{
  "n_kv_head": 5,
  "norm": "layernorm",
  "norm_place": "pre",
  "init": "normal",
  "final_lr_fraction": 0.0
}
Each number is 200 + 40 x the weight over its row's rms, rounded and kept within 0 to 999. Layers, rows and columns count from 0. The size before them is the row's rms in percent of the matrix's.

# layer 3 MLP down (transposed), 1280x320, rms 0.081, rows 516-525, columns 0-159
095,170,196,216,212,264,208,251,240,230,222,145,258,221,196,143,193,228,197,174,189,229,217,202,234,192,238,214,197,237,144,163,230,210,238,146,216,219,228,164,179,196,135,195,268,196,158,248,154,213,253,173,101,222,213,178,214,194,207,194,227,189,154,261,182,176,278,193,165,168,178,173,207,195,207,229,204,196,184,201,202,196,222,174,147,193,202,169,267,250,204,97,159,179,218,175,200,197,190,140,161,219,209,189,242,178,145,224,220,175,243,173,405,149,257,251,189,137,280,193,186,125,204,221,203,169,246,226,242,205,227,276,158,202,238,156,216,208,217,244,210,198,236,175,186,224,177,200,204,230,235,142,215,213,135,182,137,182,220,199,240
093,197,146,196,278,179,215,195,203,127,200,192,122,235,237,194,199,210,176,176,149,200,238,214,213,173,149,133,185,223,202,114,208,187,204,144,224,248,134,212,170,132,156,217,177,157,232,214,189,208,211,218,246,182,165,198,195,218,169,226,247,187,215,185,252,321,246,204,208,247,223,268,247,193,228,154,178,223,201,266,237,156,232,173,180,168,192,155,182,218,210,238,175,211,166,200,181,158,195,182,182,178,248,199,178,200,222,165,201,220,204,161,217,253,184,207,216,224,233,207,176,192,173,258,245,216,196,221,170,120,257,199,109,185,209,189,176,71,177,227,214,267,162,244,202,194,243,178,252,111,134,166,175,146,208,206,198,215,212,111,175
078,201,181,247,203,296,193,251,199,166,185,225,116,205,88,214,181,206,200,159,79,185,165,268,233,179,182,222,245,198,150,221,127,171,181,164,277,149,169,210,249,211,166,230,224,180,209,229,242,238,305,216,168,170,252,238,149,212,199,240,147,152,265,146,185,178,196,146,214,188,187,257,172,207,223,226,162,221,206,94,212,220,229,198,196,149,180,154,236,229,126,217,206,222,166,210,151,111,233,136,235,220,197,220,221,222,236,165,209,211,265,206,178,211,164,197,187,236,207,188,227,204,243,245,254,193,236,170,235,176,190,135,209,186,257,195,199,190,216,198,212,236,239,215,249,160,218,178,189,261,284,250,221,248,240,164,197,213,169,136,212
122,231,191,192,199,190,146,243,158,243,137,175,235,200,246,186,144,230,157,187,178,188,259,145,262,189,189,212,250,156,187,159,205,253,148,281,171,210,207,247,235,250,243,204,191,211,222,189,181,177,191,152,237,133,153,231,250,291,225,175,174,191,199,259,184,216,165,189,200,225,183,152,182,122,263,213,209,266,197,185,191,236,210,178,131,265,164,171,210,169,185,144,237,189,255,274,316,257,255,214,257,238,193,173,159,136,182,181,221,202,180,191,197,178,210,212,179,231,229,169,96,150,200,245,160,150,136,175,190,247,105,240,124,201,213,172,201,156,218,172,179,208,235,233,247,189,228,182,235,178,203,239,246,149,169,166,220,224,156,201,214
102,177,218,273,227,209,197,227,158,220,257,190,140,266,206,209,142,161,144,212,197,254,211,294,135,199,159,241,225,170,127,287,138,283,239,182,156,185,229,249,178,176,191,98,190,188,230,241,181,161,213,168,148,124,247,211,277,192,218,206,173,220,168,192,178,240,184,202,207,174,199,175,166,164,153,199,183,256,188,188,250,146,220,223,178,196,222,234,185,213,167,248,123,159,209,231,262,160,143,225,189,239,237,253,168,245,176,213,211,205,147,228,230,205,205,146,312,176,145,182,182,190,199,274,211,287,150,207,99,209,172,203,197,224,225,226,174,202,234,199,244,170,165,176,188,212,200,169,182,159,253,173,234,158,230,202,266,221,139,260,225
102,221,227,197,198,219,237,166,228,133,115,167,180,184,152,251,206,237,238,183,264,115,204,114,202,253,210,182,158,150,198,231,192,238,203,187,161,156,193,152,131,218,225,184,217,273,245,203,227,271,122,167,238,190,248,138,185,237,205,180,190,138,208,135,203,166,137,250,158,169,202,196,255,210,181,196,243,191,253,136,228,163,191,182,213,188,269,173,245,173,273,168,272,241,173,197,157,196,253,200,201,137,234,177,180,244,266,178,176,185,135,246,194,164,187,252,262,257,127,209,169,257,192,243,236,198,188,123,195,200,209,240,148,214,151,204,180,184,296,170,240,223,161,234,169,169,194,207,196,284,153,210,116,228,269,191,206,190,220,197,257
122,190,211,179,201,172,163,154,238,180,173,157,177,111,215,267,105,173,207,210,243,225,231,240,197,232,175,187,189,198,237,211,273,148,242,246,202,218,167,185,261,279,274,202,225,174,196,181,177,168,185,185,180,151,195,192,232,104,161,180,295,117,183,192,248,211,211,189,268,192,198,223,182,240,258,159,176,149,187,159,203,196,202,227,236,232,148,193,234,235,280,150,135,260,179,252,205,227,216,239,218,196,319,237,239,258,190,189,233,183,238,207,154,198,244,192,150,102,182,206,173,211,230,195,205,181,119,204,145,177,147,244,209,182,211,166,145,203,220,188,150,201,194,176,234,271,118,173,237,180,182,182,233,170,183,214,194,214,162,276,201
096,186,182,270,205,113,254,261,196,247,130,156,290,203,176,207,222,137,234,204,174,217,160,232,195,228,216,152,181,124,248,228,131,179,159,171,212,167,247,246,201,204,162,169,166,197,212,224,253,226,158,166,214,210,187,183,153,171,152,198,195,286,197,221,233,141,205,183,181,220,268,233,243,188,214,125,150,148,302,227,186,192,246,195,198,254,191,215,220,166,180,93,120,223,253,228,161,156,233,248,249,202,252,140,189,155,196,244,270,206,198,182,174,126,186,209,178,166,229,165,217,227,206,211,133,180,274,194,253,268,163,255,234,223,234,213,211,177,172,192,233,247,256,115,213,217,193,141,269,214,195,211,220,201,153,112,163,224,209,160,143
089,204,187,228,238,230,281,205,272,258,175,227,173,232,221,163,222,197,229,237,184,276,247,151,190,160,204,219,180,183,185,186,267,196,199,270,204,176,277,148,186,226,197,153,123,188,198,227,142,159,182,146,203,174,196,173,171,182,198,221,196,233,174,226,141,130,228,223,246,191,200,154,172,141,144,173,199,216,192,282,150,177,176,242,200,230,194,271,148,262,231,239,280,151,217,169,198,195,176,223,173,152,237,136,179,222,228,290,208,214,243,288,177,210,205,261,178,166,174,214,227,184,256,142,302,145,181,219,267,196,190,178,197,210,86,176,169,141,117,210,188,250,239,216,232,244,218,182,207,218,181,230,188,191,187,188,228,168,162,213,213
085,246,197,219,177,131,191,196,288,168,205,195,152,213,196,181,211,180,271,218,210,153,194,157,108,151,144,171,208,228,265,209,205,169,179,218,240,224,194,159,230,270,100,248,225,228,186,167,120,209,181,158,217,124,205,202,213,162,142,151,220,163,146,152,285,203,193,222,127,222,214,215,207,165,241,177,206,188,193,193,238,178,157,163,237,215,207,246,263,158,176,93,251,183,182,173,229,82,145,259,140,208,208,224,209,219,182,234,213,214,188,179,186,225,235,201,142,241,162,165,222,198,242,188,190,251,208,129,247,172,196,174,250,198,262,207,281,243,203,140,179,178,203,171,225,163,201,221,244,204,210,206,176,197,220,267,220,135,240,286,176
# layer 3 MLP up, 1280x320, rms 0.173, rows 517-526, columns 0-159
098,223,160,163,178,235,176,206,185,306,270,169,238,108,201,205,186,274,211,176,165,203,219,205,234,217,217,253,204,140,202,294,215,159,135,202,187,221,229,227,237,195,195,261,288,107,184,164,232,180,204,235,204,190,274,235,165,215,165,258,177,244,207,154,219,144,174,155,182,258,151,253,217,149,243,197,217,189,224,290,162,239,220,271,199,97,215,173,227,254,230,205,178,210,224,133,197,201,274,153,236,198,141,188,134,235,186,185,207,189,201,248,266,235,194,222,249,130,185,130,253,194,149,107,249,188,95,265,227,184,220,125,215,172,200,173,204,188,215,174,119,201,227,202,187,263,198,201,203,247,232,195,177,176,208,145,258,262,185,196,59
075,195,241,198,209,213,202,202,202,162,202,205,154,205,172,190,227,210,275,164,213,159,243,222,162,229,161,257,224,242,215,168,187,146,230,141,303,242,165,223,212,171,195,293,189,167,162,181,169,118,293,277,176,228,227,184,147,246,220,213,166,185,172,178,230,279,357,153,211,204,223,143,193,133,225,218,149,186,220,189,191,191,189,196,197,166,185,131,194,210,122,210,147,173,170,145,202,186,273,136,220,151,253,256,187,198,162,140,197,228,232,193,190,194,177,217,180,153,178,192,212,212,151,187,233,224,241,228,201,181,179,253,188,249,177,117,168,196,202,175,209,177,198,264,225,213,170,178,211,265,167,197,205,232,247,146,239,229,228,164,268
121,194,225,207,195,225,236,290,215,178,193,196,223,122,261,168,223,188,239,178,182,148,203,236,227,138,204,192,167,193,258,219,310,163,197,164,159,208,215,200,159,193,184,238,215,223,229,262,218,238,257,201,182,287,223,183,181,175,186,242,267,191,108,154,149,180,231,169,232,166,256,273,187,247,157,242,208,148,215,157,199,123,212,205,219,186,146,210,169,123,129,194,211,260,273,258,208,213,155,166,260,243,215,234,190,160,231,232,195,169,155,203,212,182,184,134,241,181,201,262,237,251,166,212,143,207,161,153,250,211,206,217,233,240,199,239,263,268,195,176,168,198,199,209,260,151,222,173,241,141,216,174,208,277,195,110,204,240,231,162,154
103,196,238,207,210,145,211,226,181,228,208,173,264,212,266,205,242,204,185,261,217,152,196,191,191,217,173,179,197,205,194,143,187,154,246,177,223,236,204,224,199,228,238,227,117,192,252,196,155,255,221,153,139,216,229,235,199,138,226,182,184,240,206,153,201,210,237,175,176,126,160,246,199,175,247,255,153,219,207,233,225,145,244,192,210,86,173,86,259,182,187,139,243,250,201,171,248,167,201,222,200,200,165,195,179,111,216,242,227,137,226,137,172,179,253,200,259,203,215,215,189,183,272,203,217,260,143,222,183,163,194,180,262,121,171,143,139,259,174,170,205,139,226,226,113,172,210,226,154,223,163,178,231,214,241,235,204,176,190,194,176
102,194,170,222,239,203,231,188,172,220,198,158,172,203,220,191,198,244,236,227,182,232,215,220,227,268,171,176,146,218,204,145,241,206,240,266,259,150,206,165,122,249,212,245,177,253,226,183,274,278,206,176,207,180,214,150,185,148,176,224,235,165,165,196,187,233,178,197,225,160,68,181,125,249,262,180,202,161,143,160,196,209,203,160,276,184,273,170,233,195,218,113,165,217,127,169,189,191,232,202,240,216,228,301,266,119,169,211,159,197,173,237,219,182,266,172,163,197,219,147,177,224,166,245,213,314,164,163,170,208,147,229,183,177,145,195,156,207,260,160,246,115,115,172,188,198,183,234,182,191,137,139,201,175,156,207,245,154,152,201,245
114,227,200,193,250,236,178,235,280,252,224,191,167,126,252,242,263,235,120,191,179,193,208,222,183,276,208,213,152,226,272,200,208,178,174,236,171,279,241,94,195,220,228,187,205,119,227,227,180,106,248,157,170,203,145,173,231,147,171,147,122,230,226,234,192,113,189,236,197,246,173,221,187,209,124,191,242,202,195,277,118,218,142,161,173,192,180,139,161,165,260,209,163,257,210,164,217,258,208,179,269,198,213,169,239,202,273,246,196,206,210,166,147,158,249,144,154,164,166,151,161,136,212,236,136,175,221,182,156,241,261,226,210,146,188,230,190,184,193,207,212,135,198,232,223,200,163,244,243,188,152,164,238,179,184,206,201,224,160,205,181
094,216,220,241,179,207,192,128,222,176,154,165,124,161,212,220,218,219,176,256,196,254,260,200,183,236,225,226,147,187,192,221,264,244,202,217,195,282,190,238,115,245,171,201,237,157,230,268,205,185,191,197,264,231,203,204,147,191,188,157,213,189,208,177,217,204,171,254,147,228,191,153,149,164,216,198,255,291,244,144,197,244,138,168,236,266,178,152,195,210,139,187,198,186,218,191,200,204,268,170,129,155,185,192,176,193,188,177,194,227,241,180,246,192,199,197,233,220,278,236,177,271,232,231,166,226,200,212,167,239,183,134,124,182,294,181,195,170,150,247,195,264,329,231,298,245,191,181,179,235,253,199,207,196,171,161,151,217,125,194,131
093,135,266,203,212,184,133,298,184,217,211,202,181,241,256,219,209,207,175,181,200,114,186,226,234,213,196,216,276,188,218,210,202,157,160,194,135,211,171,207,200,204,118,167,197,223,224,215,187,257,142,311,227,227,179,209,193,165,137,210,250,202,210,227,203,195,219,187,158,193,222,253,198,144,154,201,187,229,181,199,140,172,231,174,225,224,218,209,246,184,207,207,107,240,138,240,176,151,194,197,228,263,248,175,191,224,200,218,206,232,162,165,270,245,258,252,223,241,167,232,248,93,97,197,137,254,161,274,217,200,267,191,163,202,221,218,226,235,240,135,136,183,170,141,155,233,244,197,253,197,230,219,243,204,205,231,246,219,260,162,189
090,166,122,210,208,128,231,176,172,233,214,151,202,209,215,203,167,236,205,185,160,171,229,216,246,156,246,146,167,262,101,185,301,243,248,202,198,220,111,245,193,207,261,228,182,251,224,231,245,237,251,101,113,244,128,221,222,161,177,221,137,218,181,181,126,173,227,235,160,218,179,226,182,198,250,228,119,232,230,199,189,219,158,207,231,211,302,158,186,217,208,197,240,256,274,194,224,166,83,192,225,168,219,183,204,125,226,236,174,175,206,168,259,157,176,169,184,258,206,123,233,205,235,205,177,182,146,188,215,273,258,209,220,211,140,188,140,189,176,229,139,271,208,221,199,211,161,161,287,164,272,133,151,211,168,211,227,184,215,273,142
111,174,203,158,214,224,213,156,261,150,162,250,135,146,266,263,199,188,242,182,236,217,167,226,193,245,199,224,247,207,202,229,130,221,210,241,246,225,165,191,145,173,272,185,148,222,133,226,196,231,275,271,210,218,236,192,124,164,143,205,216,211,208,184,146,203,134,255,215,232,206,175,273,156,157,89,243,156,164,228,239,167,193,238,205,155,185,167,275,238,145,184,160,159,214,212,159,174,238,166,198,159,147,194,228,184,197,203,232,147,220,218,175,224,201,216,144,82,205,178,266,150,149,162,287,205,186,212,211,183,258,202,144,228,170,161,205,308,216,190,199,203,204,189,124,203,213,126,278,202,228,156,223,209,149,173,257,157,163,227,224